Part of a small language model's weights: 14 layers, RMSNorm before each block.
Each number is 500 + 50 x the weight over its row's rms, rounded and kept within 0 to 999. Layers, rows and columns count from 0. Numbers have three digits each. The size before them is the row's rms in percent of the matrix's.

# up: layer 6 MLP up, 192x64, rms 0.107, rows 111-124, columns 0-63
# down: layer 6 MLP down (transposed), 192x64, rms 0.106, rows 111-123, columns 0-63
# gate: layer 6 MLP gate, 192x64, rms 0.105, rows 112-124, columns 0-63
up111 091:500470445459477588552505498472419530464502589474519524524433579593539552616439513554588455479490483546446519486511504503489513480403483388571525590500446453487534534525444567509543485497557426
down111 087:460461490497483529487527640505539539506462516620464496508497420551538540446473446520486584526421517488490519596504546547519502554462513515448476518573560587407528596520490534502458502515367546
gate112 087:478456499527438528481476461507474457533506542451580511457439446423452427506457562500488460554441486551513564426497531543527471518479561474556429554382456605368511430480489492450439435535452545
up112 089:598596574412485412543515519478467414574434544529493510565559428478488580494533479426480509558516457440503477495473430566540510557545531554489512519526562456554605545580499531469542561466506491
down112 087:435370454462513507534531463528505530545546518522430513454402519506453518505528549553425472533486588547471468448548372544432518450413475493444527535585486430526492467457563459432489498455545571
gate113 099:428482490479525546478459444495523544494579506553594546421551451526554516501528559526504469531444460562489374540589492476581597436435436502450569481509546510521480544458397533447473573448505519
up113 103:551504532555516547457490549529424454554443486471392411531476539503442526477528404493506516509464545437517625547412556572453472524560547482522428456482473499477540547490534452580565413542465436
down113 112:473461565421475476553457618464545555565523463510555474533456468536407497491496533449539544533463532509554610526475552538432529546491472565508467569550492482507564539490576609545551586418456519
gate114 071:498459444484581561592489459591506548422484511500497607545443480534596557516472475526526531369422453557539452506455497550445464473535486537524547489396467477502530503537584542500424458552530488
up114 070:492540440457435556468564526483541522537484385478556398486517481522445532502504360386454471579521462466436507435503524478486493512499432407413502526517567488518464608494519468462523504526563489
down114 076:413544514445471600518511575480476552480431419535594497498497540461544492512523493454457488459503493553499503445539483559431556524464481410467531515497489433464420616543407388447538500558434515
gate115 091:577478472421443496449603551506572536541415476538530523556453570515512569476443479499484468424481537382511534394546545514543440490513512523593522611565480471526436532444518437473513512501504544
up115 093:521491595533511454475471538564527511512472487521461465550502508508406557433457533527497536482438503465422529385615607428559391508427529563515487542532501473531469456520445426436500425478469545
down115 090:473559570655483496477471462480507487487460434517482506410492488538456418501465459536538556464463433554452451471586556460615401504530485494487542540497411501497527443479416432507416474537467494
gate116 108:453568559508543496475481448456417485459478482489505515503433487479508505568502414554473545440457481383576536416543541413487444470492513505439492549479453438392557548420488497485461410575553572
up116 100:452591541477509447467498400461447520449513519547553570528480429530509479552528374484454538453446461419535501467515533418466452459493524522478508476461453407362538522419464496555497437562524534
down116 101:518470435471438473489521520516451479483408574469511511453451466622591500557482512457472487443528457573448475452448457485561608540472517461555601501463502400548487495494467525628572528514477532
gate117 095:482472583537558527497504437474478451568503428513480471550532551601401500506636575538548496540506626430513528445519488614480476523507431480549517563493509554519549570519483514461507482475548566
up117 103:487499528503414506469507428553564433548428421533440442498530593566448569472558600544550450587429505436491507468556479547453616506475439546555491522516516566488522480573482525509554479554457509
down117 104:439529616401496483493590490562444450607467589490559530557486535393589477502506524541481527521593474496410548511543531525479484540545505519527472531526419534472479552506417471499468486424482448
gate118 109:445498498499444517499474448532478444503547484385506447436434531549467520512470589441472523501551558469641492513563444578516494414448531640476503455464529469494540501493494472435584429559489524
up118 102:454533620514538466437447418529449506509524481526447549511416484462388492512589507440426533423525577497554437518493460575464474562534469577530579505567517548574519540507564461494537432541499501
down118 105:451525602412535525463498394512550412559437503476543522531544514463491393474466500626436564538562485460475528572449474470543504431546458528482481526464577543439562482477504539420500532522563489
gate119 091:475481537625545474546557486441443492523569587544532434503501466541466405501489509411519465460580531598513542518480457528405507576544491509423559478470496422524593504557564489442528526442482539
up119 100:522525510454464472473617407492441584568497489519448508493467528459527547534433542478449534485424485589479532488449596460526610536548431549548527460559503461403456429589543527550495533457501487
down119 088:505370532542505467559550436494552468447500450480507478592554494501544503421525491477502517513618475445529498478483530540482502611539547563489425511568391593523476617545492479488481460565506531
gate120 086:546449517538566525506448478491451507537519576506470429613580512465466554539445515577512497448564509572494408581575446469533573503583436467450512501518483450472450513513544450398420564464458479
up120 087:512487460536482599509506496519433510432579480461533479627467538518425476439525519409473521457503453522512517507553452544517528461542528590620507460581470448410556476464466436437560479457544419
down120 093:514453529467583440463547490633532442509531476507519538540533512508555536575581457426415502492508439361439465570432518516441476501517499532527529419560547459428431470474512431467466525446493470
gate121 112:537486496465505449422346490505372532494492479568499525511355535507514522547524470527516481550620574513503452507576509485435533472507530477498566519445445495527424541511488431510476493565565535
up121 111:466503489466488374497449552552458500379551556564463636450438498482615416575599496558553489479543553509432537518501479483518508465513525483487473542435484519534458525523521499535508543459556560
down121 115:480493449589490554495441412579480482468506423369429558449489542580483488465515532464467478488562530410442508582504465511512558463534466499503558469502469421592552486512505439462528478579578430
gate122 120:548516498489420499476445454512528502584491568527635498513474496500603447454398471510529521551481593475562546435450551553517512398514562532571436526526576602512472448489514490489573484534506532
up122 109:601543461417478481530468489459471501563494592489529574525459543405559405504502468567479455521402563436529568479523570532537501547469517447514409569431532529516475560423523549453537523542439528
down122 110:509517623459584490503521392536503509507528501523531486535459498488549436518486420552390461586500538547470434432386555510539467513496429453504428454531539467544386559439451460483513545516515511
gate123 109:473456482541466555461543531508460497509554542485428462597540434450488541534498614470481521594398494426472555379542572489545476455547476610477418521561506427518499531519461490560483449473487517
up123 110:499521428608484504536482569505498492387561476524509565629497451514446502531464451510527509426554473563448517573561491466471502500549498387480477537507553470434469546538485532432609493599524521
down123 115:471510397533513562494554455518532462488521556452512455506476465394495498394564512432391417507457428438517582563400499430524478506468518545546471538560519474480441436441523532446488571507527446
gate124 094:488536515501563475591486626552548522547522509497462438485402530366466492480508492541458506514550513500403469561471553495392543500493595476555467443442490599543497480478533499521425459465479562
up124 096:544444475471380475543530501470575489434504474457498509517496527453538498548478431465576487557454449508596493394407583558494563510533496597534463423495530490413503458532501550551474540397501552